Each number is 128 + 32 x the weight over its row's rms, rounded and kept within 0 to 255. Layers, rows and columns count from 0. Numbers have three digits each. The size before them is the row's rms in percent of the matrix's.

# layer 4 MLP up, 3072x768, rms 0.035, rows 1738-1763, columns 640-767
111:119076150133142171098106085216074118124149089184182126070093113106108124105127054097157094089118119161105130148084093155161118138118122122115140128143113136204115096135135138115139111129123130050169141153141141136172090136103117090144096125076155094112149124129170165109133166102124112141182155071128142144111092116119117050092113096090170118144104148170132098120077062085098134152181
104:110114102144148077089096134132127063095119159152092104134128108146182155122146117108171132106132135140136135158161134126154091111105126132123014119185121140155124152142094160152154217099155113118140149082203184170125124142121137146124122156128080112111102177085101132130152130098132103134166137196133143116140121138096180169118114107135139106104110112173120135135106157076136093116129
099:132094128098134048122124122132137167127113155164097153145118113135092148155108166148184150088115214139192088109161118082133120148101049152145120154129102094185086107126136140110123082149136144069156147059148100133140090112111114167150112123098110127075163120106147137177165139093159132173109149141173142074105125184135112104148102110103129098132111161123128129174101121122053133181140
095:095140152094137187073099197150141114149150122124119158138085117134078056148124163107071113167093128211155060096134102146167130147162157140157161049152101130125110112123193134102150150072097100141097134165133089152151119112119117134179140127137122134176148117140150150141116162143129193128189129116098126050138098167151138103112062165159135115135068092195141131134100145119122090158068
099:063143092054138108147117131125143109143119154123132108062159190134136152088096189157148129097135149115093165153140154168144107147103129160134097125152109106121083132089157141127114126188101188064117140111145090154146137110167138159146148106137145115091138118095090204087128146094148086158099090150106069119091164139102119137141094101155095082128161110132173146168131123142112079121090
108:143121152114220142110114135168122119110177109164143144171137167061085085118167133111125103061151152138142091085140141103112112111157118080113180151132059073117137137126155123177138166136122087148146092079066152075139093130119120117153150125193160118132138129160140102161110168121181078154164146187149155167128187075182144098126161150136066074098127169124086088131136100110119151197108
098:105117125139141067155156169116111089108117090111111094113097131116085135160097147063105122151135155110162167147151135128115085104120108106154095160110123088158096127112174168104096091160115091110121142100144117083130137047138143115138145080159117144101145114132095183132131133145114116136170136101193091161082102168169147121116070112153146157121151091135149161087096095128140073106157
090:099093191097071154138105095127096205151165062123115111136099163090152158133174161120106132136140169117137117104061051152148134166128127157131123133194076184164069097107126070210154141114157119100117111141146134123157069125160113104192139118108167152137144114133152155144100145112159090142201124126132133136155117158132140167124147171052084132129129196114080133134150078163112129196114
097:131160141137119145116112036110096082134116135153181114122082128157090114050092119083146121165160114139097127146106147160106130108193131090150137144143148109098081150108124123080082116120115133076137114110178194101148164123123180167110074100133096049100143142107179084185154113130113153142142089122142148109109136120172148067099099125196121119120183152117115121097112079102070148076123
105:183133128108134081148126108156120070140114115129149059122086139139163122089144083102111135136165147115105122123133141099198134120159135087122100179134122098123120096119073189122127134134189106130134194154131140138118103096131122156156102089077111143112097145119136153119081159208123151130152152220115108070067187153139112130100133055176131080103128165128170153170084118123113104145146
102:046166131114080130184102167163091104125120076121147137138119139149162101118144078153133131174109051158139176088106171048166123116175138040099093097089092106128127162160141131134082221108108137127090147112085167152137089102109115100156108159148140139091091141143127146156118236163184146124139147093146135100124093134148123156132116105145085116154107116151194128096081123119084157136091
109:131118170128175063133122081132124117084150118173113177162078107092180080088157075114135114129166141168078145115174165135167139146136069108156135156122105115122123107105157139078091143108102166128171152115193170108138138127176115182110105099073105134157070158148193072070138151140051138151103102096175107122111136122208144070114114150100120066110132082168144130144127121133041113066130
101:089154172122106108112124119185125140154089168145103119145085109105120061084113127146114092119139121120149101100150186065108106140126153120115189201111116182161081133090177129150123153135156162121124074065106165126107118103113146152135130120062142133130149112125157124118202158155115079129109104116093113086149178132137101087145098129150109105131112122131160151094081073134115136082164
118:053075126140139119101134107173097173117115101110121100147127074106132100095138108151055109149103132091147179144059109166133130117137120097161138166135152119133123162124185114143090186120146113144148122089167134155154091089116122136170105090120107138076130164146126145145182169114109125144212137104124112179081189127111107096139128129115143134141086154090128133149151118145121124129122
104:130107150100199095100128146158129115126147140148180096122121158063143092094147166108173115093093148130168141149112124090121102154165126157108138137095103104153064124127148154158114107135094143140117187114098149148154062047146106121128119117100078085164054107090115113126170047170140092187130097089096171145128195169063155098100132046090091091099119118177066121141117170110116126151153
096:146093040137105174130157082173129173071163076125160144150106125142154141176125089141136144104141118130047136049084054079135150104107171117116170133164098160144048109102077069143116120140112122103153131081153144052131094135141130092148194086095124094129028101141107150136103192154114099129143178144111138169101088100135189084129113126175125096184154141101069101102160125144138105147148
098:049093156133100070086080136158102117117123106083123129168071121162113122160148116127230110118101088086123163143089047141140126122127108059092089138130115151137137043170130154127129106074123051153152095130121119143110143156100176157118125156134108192123172156146123147086111103160133124135109162094122100187094138193099127182131124146130143129147127158124058104166207111025124128102141
100:154088117116085142093135078138115103160114155115125182105102104063115094114152101072131098091146145133160117078096118123155107169058166151132103117078095140123113148189183117170144152168114092110125134123149124145145148098092116096137119071119138098094157191159135158143140138141209153141168114099125110095117079162169159120071107129083098116138100127159133126156096104121139131189114
099:141099056055091162066151121097112110088119122141105114097153156161126077098144116153081121150116126124146145160125124137125119118089164100027090156133099152190052101158118114105103121116109101063119141165135076085095126112109141082150151126143108151127129098125119125167087150116148140116083131085112089151113100125146060105125128089075169064189157107143106136155106153159124059142142
082:098095137116094150094155114175125181103153169186121180183095166093112083130144119146141125178097127118155118172099100146118079149050081131146081111100102081080111091164148100144101151092153066082180090142118128131120089129116122126125105121086110122078138111165085123120128096126112132175167129188116140147109143155153086171113098115198087098136169149094133177117095167158068125161178
104:093085114128199086147078114106126163117175123159080104180128186072219110093158116108148110152055147122119164154145143140105109128134131134129142205120082132154056095142140143122114112109125152140186123124145171192122100166135148156166087032100165166053140098120062151185116136099123135153137091112099146147164150135173113139092120109201109121119102179099203156147161105117096090158094
097:087114163124088164132097086158083143088140137118146125124084090077133131131133176118146105068156166125103185156171102134127059102136100099168109161178118125158119073105105126173154107154168116089123081153154173146182057079142060148068111142121127186092229056065105123134148129068097109168120143023120126164137125152204096129161148123145140101108128190133087137121134120160063106140128
096:086109060087130139150136144148121136102106117117135162122106115164102128132132163164121130173126140142136059176113116085135124131117184098142156122141137013080133082180171188128104129138102132112133137082139131122099089078109109135080115141130106132151181130121158102092159141074217120151111144137110048093197100180111107125123090121108129091141111186130115093217166121163108177132126
096:180108126135192103091096071125136048131111160163175119178085086164173132155135097194112133126148099123106113124127155174135093115117115133113138134148125144131127187140159053168146101162116136100101073164131117106080081143126107117155143092117163095109081191137117114105130177160156113131126137120060124195161066158118142168167131114114120111115215099129071123089056112140130155120103
113:107139187140054128125138125116100121140121158167115125151133130135143091108114113107072141189045130131086152126143138053178135181169157093102105190106133109190110113124135118129139117136152096105142170141143151087151133114087155125135151114126112121090173101166098089084138112099115153156117073114121143085134150162057086074160093141106127129141076194166160180194071123116113074128114
096:113151096125124116094110144109132070117127123187107108115113133159122123114172157151224121214035173149085104157097095140114160147070151112051158132110117093163098179123101136144094129145145105097104157051137115145127138131045135102168097078065147124129144085163068159139142133138097124163125090111152112119103122149113164114102108114101120084168092156151164122148085136126122121221098
# layer 4 MLP down (transposed), 3072x768, rms 0.0316, rows 1738-1762, columns 640-767
129:106121115159138178134105138159094098123195126132154074138118121100158156172071093111118172151141149077105143087124124168165146102140107213081117120156131134100115127140096145111158174123138229112143096146123123144159146124190109157121098127126154188103125126119171163056075118101163146128150153115100180118139147089145104108147070144164145134146133110072118127048023165140127127150134
106:057171111115157147126140141066120104086093224152156116116125120161178177149143123079080138207133109134136167134075162143140097121126107114075116147100133186078157096131128137132133183100166072110120131073125115095100154203113127106098137105160106122154123109152148117113161087140071111109166128086154135142116042112097102094128102172141136120134131139106153136144121156171147141144081
098:139151156099094136128088145090122145132012172128130101070121105094089093149163083135170199125123154095092100141171108109115049128172163045104140153136126164130158170111113136127131111173122102069091087089210151108126130064058128132162131138142110167134098211127091147097167191080121115131166096158144126137112149170078161140132110157075130221137183193145133153116110149172123094118161
093:059142176128125152101174128132127120152136102147154128155140103222161098142090139124136131100090196130069120152172064164103118166113153096114090101180110193096107152087141097107097091075150103119112118173192085107203121134102084138064118121112080110109113124146102155088125083169140167161147122175138107095146110121184084103128146130162135159166163084161127093184149167175098120088113
104:173065063115135090141109155167179148129136157065107103076056133141125151167149115131157092101138097123099125062143122121152144034120143119166163116091188187141122116127133074077101149158194153114141161114167121076118142154117110139115152127122165136122086109148094101157127140122144124096143147076105124133135100202094143177124120144120110111150100147123090153072190098147159053133168
114:153112161161142125105122170152124110170075125179082157117116137114122144096134160129128139103165163125139128177161067134153052150153161093153166171134137085114185133142097234174155142128208134155141091052131194089095144142137143094190125078141127055167094081158090084133126123087079129105158154138132163138103124182135074132124131129139144161111148119105068147150148106148074118152115
093:109195112133147094161144115118090213165114093104178125145127211148101160089158196082120140082159070070106138126166152161160122084164206108069051089118129136149109071122113165081133139077113136145143141157089074108142115115137126109136135123159135158159160089112134120163111155114137156123140112095165131130103160191123118179136143110156115136129107107191156135081150166163163063120158
080:128154072192154082150165132103127159161101150110133082146119171134082140121157101089135095112105122178176152203149146141136126090134113104157127137085117128072130129109100157127165121130113108164139153157152097159071115075187144143073095155124109113168142141110136108117164094112021118128138093120098141081121108153173133101121136159107201105159167120151154116123094115134136138062146
086:093175134145114143155110108161132087137129087102106131101147139109112159118174114126123091129155126164128105090151132102158228153168072118156178110113046142145138129110136127111094056159178117198085147166183097196158156176094129107128107087159203100199079111112169117110104097123159123121204122123128127125166148109111138117146134172129108159162168099172094120115158165076107119105104
111:143156112147138147103122151168172117144149063096181128119159087148187134111083116092138102053130137158090131111173124147091137070115141188143126149113145110122098092153069183117109135160125111116147087088097045130164151106141152152109100153167145111049107143176113096090136047117099099133140132144130183103167089137128154156123152155150085092130185121105118068128129144107107140141096
101:074185131134114168216162111160065089151107115119140126109128190110152174114118097144104113165137119154158142140143126115087101135145138069115130132116130061089156106139079124091181136139149166133123072115178133105120116137149122130104134164115182103086094130139083104127061094120113091122144144135151109118109118170158132159098107124121130162160148130160145083124116139083161082142201
115:084207198163188123142159108184133163163073061166082177143122072086080133179153113092112139117137150137129138177128133131181165156177110085155159144097128073138067101098138147107135140136161102161137123105087104109136126093228083132096122096148108129098132093189132140072144152105081133062150134116170115104185111100141127165138065186089105117102124105124106106100119057110167172120090
103:156159132140110095102109139133120143138191128131146136151100127045167125195089169109137090107103041176161090126106121106112161125141140182110095157135168140107120118067167157142060175156112154139128116099180152127132107097104136091191124162120159132140194099108119163114121128114132154131085137136088097160051105121133118172086174113112121106153145092160142179140148170150113143125165
118:153116192178111148094150135180085140093185161108142127143165141094113155119139134171099084163150098137149164121112095170180124109102068117109135235141116115118137169135123101101034087094114120116111099125077167202070106097120127144115142111184166178091112108129112109131153136140089106151089164183097079110127133073058114112114163107093144134078064190144112116114143096119151166118119
103:143146123117102146192124131187120131193146108070101122080115168105111153140095130124054130160090141159157124106177130072072172148165157164138153115094116135147132111132141143125194116105183158189122132189084133105168153068168145148134131122145158114165129137104187121164161137094146146098091072131132143175148159101147223111124116152132120105159140117079088136149132165129124096144113
093:104148166103099134082123126141126158142136154164146136083116148123193109086138155103095128117059146169151082174132124063091117093160105087079146160132120125095192097134134105145168176131160108079115149143225092115136165152124140170158102124116099130149144118153147161155090139159085157141149170071133104165088182112183124143157131118113115152053164187106139113116139082164155162118148
101:161133146108179141122115121143162096126111140138102094120155110147143141184127126198132130131080047095075154146132136148154133132053066138145177148135123087117153204126142160106116152147123122156090173098138169121142066050139122114137109115104092105141095126170125093104175088152075162132133178093150096175096173182165083135044118047110155206150145155150118097143174115128137079143183
100:083102197115187132129174124107108154193172193134135170169127077124099134116110178046124146153124142177137175131055171089111133140136091124128221121106129126154091133149170125142135142101122128124164102090082135124118099087183130104080020155094184110122121156173168125095108114106192150162157163133181150081098094134142188147142132150137093141131100078133105099082173119102112065159169
100:101134186140115100133127156099095137148143077120145159122158101141050094132130114165143120124093178176119147126164129128138172158169133050110127120105183132113182104149124151106117140148136166115135136166090094121124114160130081111086137143171165128140107147140134119170141134091206168115088129110140128112171149148139111119115123132128072080139130142113161075165053119058127100162172
073:101090101140130112142170158172177177129146063120146111092151180140079083100218096090187167152118156156034095119165143124103138195174096122169140092103167112086081115046120142132124121137097129071158135135096146086094111091096131156098126091074154115068153148099133098057121108131164162128168220134077113152117085134096138065165106051160095150151102108122105121073171144151182113130165
106:142130170098106164136117197096123083146132167196107152202113147101183153104121073098118143181129130148053144118171112117090092112102127128130121186152115100108130137143164094162130079112149161090152151102108101078103127176197060113137161122136117111141105163160139104161176127109116172177153167116094085151181163147146115158139124087093148066138129133145138115167108087101132129093135
097:143137205124155131134058126088140115151114141114120142149116102097105083104186124138127126113174115115178125061127089141164096153099058119171106150173149103105116084150146106140161110113153155156141095144056081127111166094067105186161084197150064185099157072127094125147121180191127119150103153156137117107144150152092144179112088136159134111098081134144115074115109095188169126141120
098:156116122116076112117135115157118137108101146136099145078119125086115109104116144171134138150116120168108108114169108032109135142151162098126105096113174134088177070158098149166102089096142166060079109165076128139148134129155065116138084129102162153134128113097100107159142108090117145130096090125157148149158119147148132196135128148098153214179133182138178120135116160149114114194078
092:159064166069111132144153130082114084116120142136113141106140123121157171146128125084157095105094198095192109149123137159106118187189136106092139140169163100141177152139172189107124137094163143076118190127176186118095134135085159127138107143103136154106098130140117158113069139149065124166116154115118120094121113109090146151155154132073200114187070072156166121128100144184096152121123
117:093154072105094080143132097096136129096084103123130129096147184125169134136157110185124115091170081119125184125115097089157130142098148134074150154143171131184088104157131107187151104115121153104144126150116143136168141125157093193167172112146120143117137076125126123105179097089120119102095177165152200095165134159118102090111147160105160143181095138119186154097075101160163133147161